From a checkpoint of a small transformer trained on Wikipedia: capped logits, a variant of SOAP for these matrices.
Each number is 128 + 24 x the weight over the matrix's rms, rounded and kept within 0 to 255. Layers, rows and columns count from 0. Numbers have three digits each.

# up: layer 4 MLP up, 768x192, rms 0.289, rows 345-413, columns 0-95
# down: layer 4 MLP down (transposed), 768x192, rms 0.285, rows 345-413, columns 0-95
up345:114088124168129104133130118112121114145124134161112109144135100170121105094120104132168103136129121080149108129110113130125134150133152134119164141151124093128121102156161085113159163143087115096100163122103142189105115154128117116132153115115118134137149145110118110127155169165134135088
down345:138147129134087120119135142148133128168162133092131165145130145125116137172160135184108103138133114196146149127119163132129111188125119167150108116126140144093115096147138148129132108133100113180114097131161115127134122091067153123107137098129142190099094141174139109118166098119143154144
up346:123145140158119101145132155104137170148148146120113140091139095095153129140090167165102117068189149096173097098133102141143125082108142108169146133111094165166105111117108127125104125127109152130089143115104111160100122115141138111130086075119119108130093129182133116080161124118088113113
down346:124095164118152124108120127139134135119100112098102113095146115125120132123144086166168109125121124121115097098131148176150121067160141101101148124091113118174098163145159162135172132161120118135137099098099127129115157106144115072118160107084147134146138138100104136105143138109133131122
up347:115150154156152119106125126158092143155163159126131136145139145119099123092133117166137122117113120140139112111121153118080095132137152140163124101133129152106116120104119109134119117127181099181113126156136095160110131108080081147127125128105129119114088096139122122077141122127137115117
down347:110109141132145151129141122112128137118074111144109113137174130108111132104139170111171114141106134129154099111116153177122116105162084149166128141113105141096125107136071175160123082106137123157150132132126114119145105123099107099163121114131120148150129082125114160128149142191090115190
up348:130127114142143130133150136102121117113138161134116137118115084150095177128130126110127138159126138148120161132097177146123118088114104153113129108108136132148137213101087097100119124144130138163101096083115138130115142129146153125187161117103151120152135152110153170164163094133085125121
down348:154132127122151093145165129148108111140111139128153143122102092100121145136097170113131105088138090139122148119089108122134126140139152157115135126155108167123135148032140116105117101120109133144136143124101124154106133143171117128114105157128106117146153119124102143129111116125126134093
up349:103087109128114169128082151173139117138117149126152132140182111089113119137116199133137119169170126133141151144081144118117095133091155108121135109087134147108173122117096131100165088157117136117122189111127147151133120150110158099098129152126123120152142111131139115105147153133140105133
down349:105082125127104123149134101138168132102089103123131154112165109067136153156165136133112145151106162146149125091075137124104143143150140158150107154155148087126124167087107108107121116142134142115120139153150122116168094157096129115156177151128112127113135144123139095130134120098130119105
up350:152099078138159179133104150188154173148143121109128115084185137093158165139125111135076087149125109139120126185111059141110137103139149108111114128107150104130136138108124113162130103129191147101088111119146143134124126111115124067108146128144141118148138132123156138120114101113099108090
down350:147142138158110106136123140138130102096119160145179063117175096149143108135141128168155114138077146126132104109112142131190137095118145144144145166137108124113124096111106164123119118091100132096124079134104103105173132092120121151149146149129128116129167148121167092106125119144119107148
up351:136150119130157130091146153124119124129113120117158128154110156120145144106124103155164139154161134129144096163112153114099108142146114125166161145081121131138093132121137152162141124117143118153105095135114136105159096120122141110113129143106136091123118128135120121135146146146078138100
down351:095116156132115109157153163092142122120170116098119142141104100121127138111123139154154111146165125118114172081147112119155119127151132090101151125108127091138142149086111147110157170105177095129115159138148124180152104127110081128137130107136072136131103148155075130128117123135130156182
up352:108142186146143146144119163123115103121134100147118132140161110129117124109105125114141145155123125109141104134132098124126126112138113146125141145099111105130141139152148126108124154127085117149150143137154164141140097169133123132123168089118132176169179132096129148140129114143102132080
down352:109144126117113101127118154148132087109129134151141122137177093176127145140133128163116112159093166126132131132112118106144106119152108113128122097128106165114095128123113075148110117121111141135105148133124156104143089097153123085120151155145155114152156144125117145088107164127134160176
up353:152125108112135098139131126103166119154148164130126150127129131148125158099135118140133109158131128122082102069113103118138093102109156107113126124152135146178091147115103155112126137110108093121139101102120131098100110109162132099119185107113090118154107104110153151097130142121092124154
down353:152146094140125140127144122119155122179155140135146130156133134116112149112128127105104114104095136123097112103104131107121105131119113122101159106122084132134092160063112174091129160076166120121125116136165132091105086133141100112124137163149155153120154132151153130115119125185124116138
up354:127089104162105139132121135115131100146090123116118112120133111164149134154149127043160118173135137085114097119155104152151102099145166098151169125137187146103162121125142099146086105144103133140103179153121103154116139078106158151142170163142110104171130122069153157132120137101166184124
down354:083123101129118122090115125112118121118145140105130163114167127074144137125133126132135134152131091081135137078109108108166132134151136140195107142131128137117131105173139127116107120159106139103121131149125157133149103130126138084125141134099148128137094143136127116126129131130166130140
up355:157171118120160163119141145109149124127048123122158176185115119141136153066139207176148125072129149117138142126131123144078099134155149186106091113131121133140126111086137138130114139146151107135158131107103087127118161136112150106064138178150134125126157130168093131116117084098109142136
down355:099130111099130184119133108157096163126137105099153112188123133100075134146160146110122134110142151119128140159091117184082139132122153161092131067133170088106135121169159101134099107149143148122178112121137116174136155158109142077128153104101188101124143109117135127158119129092132163090
up356:106124100133115160105095109118121123112150167087115126122111169160119126154148145137164129134113107096124110122144125101098139155081086109094182110126096137145118073135139114136138147065160126157140091131119149176134168121121097134170152128166140152084091155104135108146153146113131123136
down356:086146125138101114117096102124100181113128124164139159128154142160149146138136116117178117124094162134107152132150125137135130112111152127116162148136130140125131133116112114099150150109152164153116102136130143123150129112169118154121097121141136114108098128097127137076124143141088105148
up357:124114142111098117112157100112111150143122132132105124117128130118119116129139114136135111135124169125114140128141149106125113155084117114086079150142154153109140125169132136103110111129103111158065148140116148120182127130111145117132193117120138115142153161115114123096172114096181090142
down357:118098123114080116120097142135114128138135129156135101121142120157123125079117091085091132145129142130110138118116118142111161177152115131134148095059121091117139090105143131100131122140166100175134142139107155117128138126130158121104140128130139130167122142120135080121107178102119135104
up358:144140137147120114094165193149143124124133134121089120153140111119146111118147160154146134140126131117162150136129151143081171114135180108135152147111115140126153125068139123125130190130152142081091120171129124174094127161144154122123079116122096129146121134127164122176131156176117105137
down358:097114131114116143154164123079105117129139103131116095105152135129125132124133124106115121114081118132109148160117195152123164124124136127115118125159118151116109107021155144143136153094143143133163097148170108160195126135153138135104126120150129171144128111141119125142112131110159139125
up359:154147111120124126109151097134098128126148155131137117108142129133145113143118123162158094112162111101131114110140129135135142106128138163153128138073154105116102170101142112130090140096117126162094152188139173113139131096128121133126174112131140095061150119133159136120131160123130118156
down359:095109138107133155081097141121163144151146094105116150124136141100086137117098184092115121098117176130124183129103124141114132129126119171110127170139168157152116120142132129116110131122161120185155136126145105105142144122130118148120138118122123116163174168155112138151122094122139133146
up360:115113158183105179138089118096138139101127092147128123133047171141119080123122122107153139101132104130096129116127179122120096120135123138132088155137163117145199140197161135121127139100110115115156103148127188130138146118106126153133137129177152170185116125177135115104163123115114129140
down360:098124110115121101108083084101149174124125143135142141086128106094104112090141119141154117159137130167109169114138094146118101140107096120111093160121131139093113145109131085147108139148142140130120163159153157140125077210116109165122153117143093130130095119128079166128129111146125118130
up361:114111170171128145149124115169126141118107114115142107147126092140132122127107146149162111082119126104104146146114112132147138098082162119121081147122129128117107099123111149140142168137107146146099131142107098110129135131138134120113144133111120162129118111102143131128128148127117100115
down361:107113167158122164120083102115114137149146136136128106133154094125133100106102164152141084122094139134099121123128166097122103145085118147163178139157109117097083104132125116150124138183117145142124095078135110080122085107155124135118114111113096110097126129159115123134110148128144138144
up362:140119116120123145155126100171125119146105119102137152113138156122138144129121135114168112136167154121103129107106162115108140138124124138138092138134165128082109149134077159141135152080108133093123109108106094132111150155135136167095130123110111121132131100139155113084106129144095162158
down362:111095131126171126082108118176107106136149090133153119151116109135129102119112142139118135145155134115136137132133100055142119156160123105146128139193159142117120136101146103084153140119100121102137145165157113133097141087134133144108135157138183165123139107126129122136129101094144127143
up363:122163136143126142106112153107129122131158169146111098078075120072188081108125156119128142161171138125135093135128129118146088138104141123114107098094117176124154068122094165110130100142115101159143107085122117121141129157139120128156112140080095105124068143123132176127139136126109105095
down363:090094084124128135124104113073120106161180156161126141126116172092160114125179146059172123123141138156150118151103149182170134138106159114155127128160122117139136117164072127110147110082124092171117151130151140101126175099177150145123126127120131107151120110138166090097072132086088126093
up364:156138097092142129132139136119179174159122103120137112132141169152141137143135103104107163110126121142134124109111193186109124111130103122082100135085117158138138117112108094179111109156130142145175143165108135122105130106136186133120124131134147145150140120104085158150061116139144067108
down364:088178135126113140109113178169109142148129095102110110100110132147162127089131123070179142101157134151188161132139175127137159164110105130100110114115120173166126168124120089141120135135144185144099083131121168109099111153156182129145089137133137131110108148127118111165150126172163092121
up365:146102160116125064131131147140137120120171160101116155165122113083147088116139092149155113143160108147167134171130102100121134035128142157151157147126114132102106160072085160131132144116153115093097115094123159156135109168113109121131077094145134099107129136141120111122144121105126131125
down365:102159113131092158134136147159099165098171127163132074116108202164133112133180142168181172119113096099099149147155087145128157101099111149187129142097126165127129113083135159148115142114136166130133068114139099122136133073117153116150095080095145135087109119159142114114076129102129091153
up366:120190171121119148104129103138142119146127135147146138127136130107118120105108124135116121126191128152126078107117145118138147124113116163131121157113159134087169122140147127158124100159114107150128133142144111108166138136081157093134110133123130149134106131137096114122143117140110069142
down366:149091118152110128135160110150125137134124142135091157092156123146113141114146142120087125145133146137129125134135139093151118136115079147138123117122138111176127123160123127143165115108150099142137147135143140175139113113125135150105121142121121170138088126137120136147103108067125102141
up367:123172165158149070090107131146130104125138137142126144128074165106130132156133146146148081112159146111124125160143129151095143145149115106129114117112150159119171136161084132131103127143132143113117143159111152107126135075107177138134137171128148101179150102087112135158112132101154138115
down367:141112108144142132116116138102137109115147137117117132139059136101133114089138122126168168100099070168093137111133099117099146115137135126110147137183140154143142125070117108106136110138122166146096124095156127147122129093152141130156113098129164121163185094127115119120175155139126158074
up368:118141122124077128158137132123147151108127148127161104108121078175119125119133136152143111127119122103125143125127162142121119098102130136110120123142127126100093133151099144152124173140117116106130116145095108136111154139105080135127098139106142165128127131082142149128109102138149112107
down368:142127140159102106133128117159116118139137172136131096138137104110145146139136124110129174165123082103195106147144133149130126116120116099106158110149129131172139127109109137121111133133143123143134084110143096096105119105099139145142139155099168128090117132135135106111082119156170121126
up369:136109124093109131150103119136118111066106132111134134160102075098073113096111156132098125132111139141118176155153167155142138143153159126157137123152084085130178150057139138156164098160132146108146076116133154161134129125121144100157117158156135164079140156076156118117132156184151111132
down369:143130140119151151157168180114130159115099135148147130121145129126162135183157162128132119118081190138162148116121181158091181142137085142088123083127124142137103149116150125146135105162177101109097116110144141176153094132096164107140117134119105139141132092105119123129102092109108109056
up370:177175113108112161113141080150096122108122150148143146148092163145151142136134134139158108126118105071122181116139126117115114125103097132151144130123119083140086157127107158172102065110127079128138122085124132060104105107127161100122108129146151121142106141088155135137130155148102126135
down370:138061157146174087148113121207159146118122116177181126133150113145150093151127116180151133120135138138114136118132137144142136138109126099082090073163124126145130087086093120118086092124128084132129116143085114166097152107128095140176093130114132122135133117088102131154192154134106167130
up371:163105183145112092110158118117127188159114134118088109134155149140144176145091137146135200117152150150154140110167101172116113083122093121138147081094112106137121134134079106125128161126130159116118130160132124142069107136102134153106174104124156115112101118150146155113135132150091108141
down371:158142171180098166143142156124120104111075151079114131140087169117146135140155121129125137102096089112111120089132103126146089090175157115116115122150111098100088130124140160127156171098132120113153106142056125189113133118117116107095106117147120144151117136091160079115153138137144129085
up372:143135144125115130101140136138121128116148081134122101200085133135135119124122132123100139111118129150091123124144075110133147121164189119111183075137098147139143135147130136160108143132115130143083106147153162151121099116099132109083162124172116112125150089151111127140089138101127123161
down372:114099116090155110087131113153079123140134093067107107146128146133109166115152154115121133131152110122115143111118123108142183114167105095066174082154102128164115117110145055171127111119124125156112133121117115148137144123116091096113142143111122090154138129107064143103148149108160138094
up373:107087088132141110155136104129134118115120080143171143166124156152122119122099124167137118164109115136124138150126113113108148114081129121163149136103120131122156136124165129145171108144106132126143159160125105161140164143150134151144086111161142090126132105112097096118130058140154149150
down373:165134091095181138143114128125104152146097112101168144100115125096131149108156144153112162130105119113124056098092089136109128129153158087133111112157134102088098120085111160111116122117112130151147122141118141138119134134108111129144127114128118132119142115135152121154144125115120141136
up374:104143101160110145130132128108163139124125113137165121186078154148108128149133134105154108122117160120101146134153126167126140153123131109134111106110095161086165136115109112116139165082111152135169146185070145103150133140108116147125148116145177124162148064112075102079131098157112152120
down374:100134099141090076170130105143166126127108100136124157090132139143124110147115145164130144136100147165155115088099150100166130116122147102148118146131101150107106124035131097116129118118110142126163124096127142135099096123116116092146080114151108133159167141172111162114106148112103128126
up375:159083123137134126154135108098149166140088133123160144125143135156101107134122112139136154102104135148152123096123133104132135117123163131113107107121118158117097116143109128168133115109122109149130157097122128118124137144115157139146113101148146144111150141118113129094155182141119106136
down375:147155124121116146147128154077111136135102148110103111186135147125164115134133144119126127095111149138124121112113148129137100108115117155127134161149139103152135104131140125132081112120158130154143141114150168131107130153140192131136101127106140149118138154127133151117129102136116152152
up376:126157120100114072117107125106168170141113122141118156136152172125110131067116105153112120128112097155121124121115139101136107131152130124165151132114137156111154118098106106131140135099157112149124116087096129170110144139104115129151078145144146116137134144102119135135117136149113119154
down376:145126149097138139123105159122130110131158152154144136128089128143121106142087125111107125125148142118162142090080091151136114106174134127170168154069147143109103141108143157098098152126127131112106182144133108106122131069131115130127123124139146121121141138086137136179123130081145153117
up377:116152086153129140140084134061083148154135131103134126135092102102127185125137157148135138112158150120129154102130152165173145130127127119113121139097138146117112132172161177110106147141136138135187116089135116120169167110133097154117137132103171106136141145142117126093146166135168152122
down377:170095151119124130103126139124132146124176093179134084101174129129086123105151129120137118115105136130080094133160156081169130134124095160124094150121123158168137156105133112176125123143128159128085117153165136073168105171122142163134119147145144101117143096146137136091116130109113136093
up378:151161111118095114113108082055156124131142156130142164115116120085139084103121128116120134124097190112146122081113106168108166132131157163180112149123126111148114103113112106143124127128133092152125124154151111105140115107131148108141127153125110145142122138126135128106107139153095146151
down378:126122105156110085138112109168126134159115142113155091116145134103088104183164123113167129076131114149186083092140130127109122140110154144143131123123113152104143119142130117114125114087161149111118113117153091138155126099124121118126117156142116152139118150113149087127162050087107122137
up379:114197123150123118136132109126141142115121115122098114150128067106165122130115156142152147122140129132147157148133083098109174124083154093148190124162130131158113111130141120117107104128142108135118085141140154172126121142132164108128092177106130119153144120168170129163128103119097098134
down379:119123131125121130076102119117101070147130139161117160153116114084131117072131136112126105072147104121129123169133136084084177109137137124168162109133105119080111116095107100133138108092109078130123137125100135152124133171150109138152102191120103110105147134121165128130139116136130136096
up380:138167109091127102156165145161148117128095135117120100128115139086158147168102119102128103141129125155163147121117130116164124132111145153114079089092137149183079144137083134140130156131130100090155124116110129128126148156142121141146100102114103118121133145115111099159117123106133145138
down380:119162125119115115129135097103113098158130134146152173171150170115127152106119138123149134098140098153130145113123123121125142111080181135147162132146136129130127120186101137087139128106191085116158069125127143184110088107136114121145130108124141090085125155178149140106135139146103139161
up381:117106134112115112129134098147154135133126134106105115177103103156133186168125152130158123140140162119125158130117140125104155117104116128139102132098146133112145094146167132153109132103129161147115119121132098126125081118103150150110125113145133108123116104130141136149118134128093083145
down381:112128126149161122142124087158130145128129118143094126123112142103134169151158123164152172129131173116100112111128136125142139137117081143120072134114152092119112095140128104106125119123117129119114144093104089151137081117069142126148095105144127084124109098105142106119110105092115119098
up382:152113158146152113133104140106123151139154177168136154132144100136125158107139117146111113136116119110149105112152133131150128133122141146126147148121086118120146143156117130140133116143123109101095106163124114162123099126162104098136121165146128140113122128162157135153134126144131067143
down382:106108098097139142132129101122095149138146094120109107139148137082099129130127126128127133124122145120092133112083104089112127137113119138158131145120133147105120119113131120134146105097110143124162103129115143112132170165101119165133123136102112136167136135155106196143075122110143112132
up383:132142142142112164096115112110117099142103115136137139145141131128157134081110144132118102166131115122121134134151154133175092118112127160140098152147135144137137133150089116161115133164144088150134130097168107128123127115127126116120162100113151119099102098113088146131155115099151168123
down383:119125116133124135088110072115120082123180123154141113142134143121132146091152140089105133093119057141152107063126132160118114178141130127134155149129166145109112089138100126125077146109142083118121098113152078095098119177133120146136117126124149158153103121161154128123116100101110158074
up384:124137075139120124074132099128113120169201123187105194094143149140147127118083093148069078122116160131100154105128140146131133144116112139154117128120099121138136133113101108114104110157160139220154130130112127123131141152117113107115139099070144146144160108140132114073120084126086124118
down384:152072123105115096056102133117155129146142125082113160132177150106118124127142140110119145099139225154137151085109145152115121160123122101132110132126199104118110091183063120177112116115153138101147114136088095143160110119114155139112110156085160111140161151169121132099150101111133071152
up385:073118114133145135152141135098126073128145131126140118109137119122115149141095100125154082128116139122147131127104090149131123114093103106152114135140108131115115130151121106128111149110158148095135181104163157073114090108135133160149139098131102157114134132158143119119136171103172147139
down385:139146137157104132114107150102157097110115166126152172167130161131157208114124125139117122107139157096107148130146103112101125118109125138141131153116089137149124104139132119136106106110091156126156128177142160116146118092110143141106107169095113085144138169122122115101124133155102153056
up386:115157148121110202149142151122140143064120126099159146139150101134143119133083126112171156154134113122098128183132131129174116121102129149109123173124127117107113129138072081111151154087109111174139133123119102127126160162127087063094143113114116156158150106167153127149160089138112158140
down386:126150098115148162113142136094143171126145133146137093124154142138157128156134160116124101142149115085130113077087114163152105095143133152158093141108165099101147138137168072120128118119090174148160175096081151101103110161132101106113153113113152141100126127128122142146132128090123120189
up387:123163067151111105118159121119151122143206114099117111094112141150161090114162137134112117105116140117149130136116122133086110100093130155141136127111088105144127104156142122151105078088162124131116149120175120127171113140150137078088133145138123148143126130075146139124116157116176133151
down387:074119101137150131128154117119127078120143119110137129100139115138089106099143171101116145144117101099143117141099110182107107151151138136144134139124137159115112162093139112105092100092180101118130117127100101112153088112116140131162144160123144179151094092092186131124097140127138114153
up388:136109153182151134141136171132123129104084121086142163123126139134122070137140136098149137120098140135113134146135136194124107127169164077130129072098177104100129167131151110124142165120137122099104099191161150146109138119113108132151122081112153174133083132080137091118094133127111108084
down388:188093165133127153102152103183118139131126123110141082121119136061093105121135145185091137149084092112102145121095176112121118150145159119130081102150177094132134167095141119154126146118153077166063137151123177180183127126132139125132135133141122135120105107134152115134137119158141100148
up389:126138129117124173135135135178105116105136125162118143112109132147153155149099187129116110156106137146127106089114135071110125077129144126129116106147108091125094137131135135109133155116118154079142134113131141066121061158136113138109157141121140114136133135133104068077151135127081124136
down389:119176132039140089113114142105084172165119140157094130133142148190125065098120125168137165131126109135127096143142134086155127152098113118126116138124154155125129140123141136152142111123072105159098108138139151146137119142123141119090123099123141146057118095102125107101153123132134124171
up390:145154081200141134117171102155137102133148123133140096109094093147146151080106130103093145116137157084154110149110102135140150109110106115137116120156132126119124160121130139112129122154122109123115139117132127115197126138119172108112143146133133132170120151207153083105152154103118169134
down390:077118140112109144108095114127165123114092101106168148119109146144160082088152149119096128144159125149126130132060059172125111137133145142123104109095127158134138123101116096140111120127119191077121130133095156132092145064155119145102090135135076123126140113136142120123144135139121132123
up391:155134096096122130125120131097144122106138134149146101107131146093123130078134120128113155158136128110159138121115133136149104113105108090083123098116140154123137138116140129146153118148144144154136099109129136101109122155145107155133105158156117136105088130111152106134108125136146105061
down391:114091087165134170151137108164129178097105130128092079148138147110106102133134111133121107099130122097127126132128163164165128159111125115085135134106128123107106120093148111119146128132157115143185157139130159128151119124139162111133115111101096107144130095092192110144113149135183121154
up392:142101145126145161143124097116121135125158120114139107114116136159119149132122133140118119091128122108157129114150112123116162128064139120126113095071134135119148139121122133102097141125084149136150156132124146104128107119149101129154148111091112103142128130145102089130109094154115105140
down392:156124127135147103136164127144153111144119082097133121148126156151125139107109161126134140153150122134180140135090107106146122145102110107119127128136150113137120125098109131126129143110123097097135085169156069142147107145099098127143163109111131075117119185113120110115134143145120135120
up393:126113177161151163096159107130117098117143108122143117132086127117122151142100097110166132148090103111161125127097131186101140123126099136137136114123076178117132117117129168127126116141139107140141120135167147129089126147139150100143122136141099123127160120139110180139084143127130139151
down393:143158134142157153126125125105107120122148176140147113118126134121120137105135130142140120097128147127164105144079128125091123110122135135157127117123109138122126119125136131142139123130069097154088164114132150095107118128143142144146111149125124141090155137119158134127120154131108126141
up394:126145191183187134145115163175148134150175165121118144127168135086117128198129145066123152143170131089141149122165114144128102081092116096153177098152150149158169125151105099133132118148106136099136159150098151122120090148111113123136171091164125138142113143144121059118103079140155118107
down394:113109109074139117149150118129113138115093189131157154147122123123145123127127125115105088141126143107153174125090180161091124096112131135134138095129133071135141177141086134127168129108151136112146128143176120093110127149101148151125133169150165161179133148126168096131083107071103140117
up395:182080126149095134152146114087163151131081103121114156142137144125188117121103116111145140069116128164131101120152184151133143135120104139170089102098134087128111107145131102117125142122099135190149143132120123136156104109125133132173135132093109138138118133132098160112133101121100132160
down395:105097123098130161088125118133114093120153115144141165139155125097130151102102156112132148148087083117120096152155082107143136170158085127135130105098068147108146136042134137093154120104093130114114147144142124097111108148135140129137150125169073103129146145095110152147130129138139112123
up396:119104116205123112156143106131138112096119143087131141131161110145160119079155061151176152112138167133119104156101102128119121149115146125153125120114167111127115111120114171115116189104107122111122213109109128115119121109114149111118136142116105128099135145115082160150096150134096119099
down396:100121112125156150139139146095156120069144098123149143093170111137130143175139107120128170134091113156155129173161127094125113166148128178098143092123161134126155131076137090112170140088095180113154172147129163129134128132122090103110157158153122125141135154095119093123136132114090124097
up397:072116123148148105106135111115171162148154130160102066115112151067119134115161131136141097179114136107125147120165179129139138127125111085123141153188131107130170122130118133060124122119153125131116128129133101104092122135085140117125147124114142136099126155128119154132109083128122133145
down397:123088104135120136159145165196106145135165111117122196109142137141095111110106104146135166144101100126081176139149128135126104160106104153116090159105093141108119104037132113144130116145171117124165140118152134148169116092140170134192127142159142163123122165163139177165139135155092139114
up398:108116128148125101167106109106151142148081149140152120111127130143147195065110143111138112115115112090131163118136132123116123110179146111141121161149143104096139071128109116111121174101141142138117116108176094075152152116095167109149147136169145102116110142131102140151146124077133101160
down398:150090148149135153101134132120090153126162126079166127144181106146124109115120119146142140123165114132081149119121112161115154098132135173164104135146114124126091118055137117108125157071121163110120112105110125145133125104150117125109101113152117131120119131150132141149123149109123127135
up399:101124111124151162133128097145123146166138159109136092107109132134112141160098130120108135144177094117112156168130137111107142109099164100122156133115101080137144157144103137070151142149122117099128093138110092122103098126085130104117135147134144120138149140151116164124133086154151137116
down399:121131137173123134161155155122127169148131139134142112082127113142111119168153111086086178134112088156109184094084141129098115137106152174130138103133137093180141126135113121113122086105145155165186112134121113110130136135114164108083100160147127123162142176105117112140126110076144094091
up400:154183159124119131116135097137117150136131135128169159117120145137138120145131106146133108168121167139181132126175101109099115129124116113147134099119132098111118121113152150126143145133126084115120122161132112193130103095112155140135087151133139112131139128135155110128089189116121131120
down400:109112156152127141106079179145128137080122171137128126139154151149065137121128127128168111130120137134171171120131162132143127126163116133127099195126115142111132153193115120157110091104138127090154092133149152133149099128099138125119119100128165145146141106139080090119136157137117093149
up401:107137148151165102138102099158168093134114174147115142120127109144129130123089123120123134158163136109123109129127152096099148181149093111135152116121096139150144096144138108111126111104091116132139124116131127160122164137136114121177108092150165120153168126108141170082104089123138113138
down401:153141168124121145143127099109146139097110105141129128136122125124115111107154121133143133128161132138092175125136171139109129127095096129129110088102096120093134141132170157151115147148121081072115084138104115141107108106095105174132122112125107101149170125155151121138125138064119150116
up402:120182117098106118122128148093129143158132180160129135147129134087134135114129124137124137126100108157174132108133107121149111135149112085123103090123154085108082140138118128115081139153113137113130123124070132111115154108160100140144135097108102133152129115178122133176160143133122137147
down402:126171142118118146156149150150131100109103105136111119138176162145133121134139138164110114058123160102162157189160157126100144161114136122112154134095132186120155146150124105150105106093156120147109104151101129127159119206146126142128163171117112174097154113147152128150131100131130144080
up403:115136101114120128132170112130121141128126147160158136113157131122135137173168112140120153111106122112147109111130109129120156098109145115109110148103125166156129141141146157150150151079099109120082129145119165148140097142129151116140139140155153148110086114108113097123148152125151139075
down403:123108182110142135121124122133156103164131135116134082151117129152101101134151115130132169135100156118087115125158147157116109150129122143123139147149139148143120113175135134137099089129120100125140174141116155131146158098111118109116111154141099103107115117091112120168141122158123121166
up404:152146159104113141124153096111150133154143124118091090122134141102084142165125122125088127123129107121128122126127122145147138137113147105111088170130157162115146121132113115137108095108102096144121161126084121137105123140128138160149145083158137152128119111124126159085161110151131162143
down404:086125107097138150114140144156119126165110095162116143142133125169135151121156137103131144095112164121168107132146143139117123154130115111116094114123127128114143133036146128134162138119131145148157133137103141116142135105143134150137107157162117116135120129151123103156132151139186145117
up405:095128147145125101109159137145097114147130122108167091144099104131132110114135142166121159095169126109158142180141140140138109140106132128137144183108114155098103117185128129138124169148143130129118119138116050144120136141167141119124118142152138135159137119114176125129156148083100093099
down405:132140145161156142135137158113103125143149144108180126132087134122186157114123148158162103121161103134172106139136102152098119113132098138162124175109132137120129105184159145122163116153172140142129089088129142119096167153139145112123118147099139142125129117125119112101089100144130133129
up406:134178160163129125149140096162086108152130103144121150133133062172131128151127128130103152119111163132143133093165109156105145094144096131146129111123129096098140112108106183098103142130098159109149144131102151134139178151171132098127144163121139121124114109108089144120122157089145118136
down406:116166160085150123117136150122146068121112150127129120185095122079126117149162111125081082125125160107142114201170110119123119141133080106160096152138111098163086150215127116070111105110193141115102147109126158155118157142122151126151119115135147106157126132136132117166127146077155116152
up407:137119127158141119146144104134144083152150172122074123079128152146109116132201129106157138158110110154146115175139094112133135134101142128162093132109158127114133102109153140140153089117102152145159119124187196200110136118115114128152143116125128127141130112139182126164135083113133121096
down407:122116109148115118150136146135152082106145124126119118105154158181045105084131135102124122141119103119103179170121140103111140131113124131138112130121152140109103142091142127156185152132136138116171111167142167148130152099134134179164137172101075077149133114180116105148151167140107118099
up408:139139095118129138169165143129112130104108136161138143120090151095108143161147132094126126150106092138129116100168114124124130095136138109158114136114106138092126113132131143165114153079174117134107170128103134136101140130121140123110137128147152137169145117143110139154112178126136086139
down408:128124172148122174122141130129144126090091093132140147099122163110186148153080180114159117166099105103136123133130125135132123105121128125127121113114139114153115130124134121085126120137129114130141128097121059170101131153153126164113129128133155138124108131136157148124136124142164112089
up409:126156183106163145144147167138120143147097109138080138126086156131104135129107165117156102138152179075097114134127128139106124097135126150102094170138139145090090119116140154168109099132108135140100094113144097113142068141119094091112145128160129092118133124095112120122160122172142154109
down409:100111162160109145087083160117071149107206174141135106126106170114167136100142156111151121156156153111109102108126117162111124126122153157143158125144084134107121123121111102144102115127094113131159116131118122121130137115104136174090159135138143125117146108114136109133146135189144142131
up410:088079128177114122117123116131164135163159122117126112125143082168083161167096100111141118115139116123147117182102124099153124115065142164118149110108132102146146118133115114138128118112128152094121157159116157136167109095136143134083144128143136147110129162159138118107129123111147140115
down410:193130095128130091107142082128146110102180136128126132138143137141078090170122098163133179077088149161159158129092146169094110119114110143120108119117161099111118134181099096100121187116125116134146113122129145161077179128120118132138172173155130141139086098140134139143126152097107152132
up411:154114133106106149120126160144117150131151129156091144145136115119118146102110080144122126122114141127140109137106127126110172148129114145108116141100132123138147135122107117126129180149128129139150116165100123111141125137132120142131179117164113139129134151108148150171098148113117119162
down411:112129121137134110111089127122104107143135104119133147126144107126123135153123112096139102136145145157144106134131156152110128091112155130174147141098170176127126141105142148117094115166169139112138121120123117116143098148150119128165101119086099143118113143133110124120136123135136121131
up412:141129126129147122111157124127123095139141140120165130077124124103146165154105098108115140115148105151128105095080091100117103116099120141139105098101110150082091116150098126173137121095124115153091142157085142125112110123110092143124129101171121170094113159126126153144067157087124122112
down412:153076121159088103136142136094144184110116142125154107070116142099099139125153101142136131099153163149146126171143103173125158116105178117140111137104128136122156121064097108144148109101141149150136100130126108100114148126137127137179114100146119123100131172098142085122132112171097137082
up413:125163156114165098112109081125148127126152134121092114169155154105150150134122107161116123155152096136105130148114178120113155104119132158113142116138133126160107127116127121145135153127124087108118116132150157141110160081117109126135138118134132142122077139134144103143131119143114110132
down413:139097086123134136136110113114088133150128127149139136106104118079123100122130135108134140176098100154142119116115120124104177115154112110172142100128153123163149138131133128109109128116099116127148113128106110107086109073138121148136116106161113166126101183150073159153143139109101117138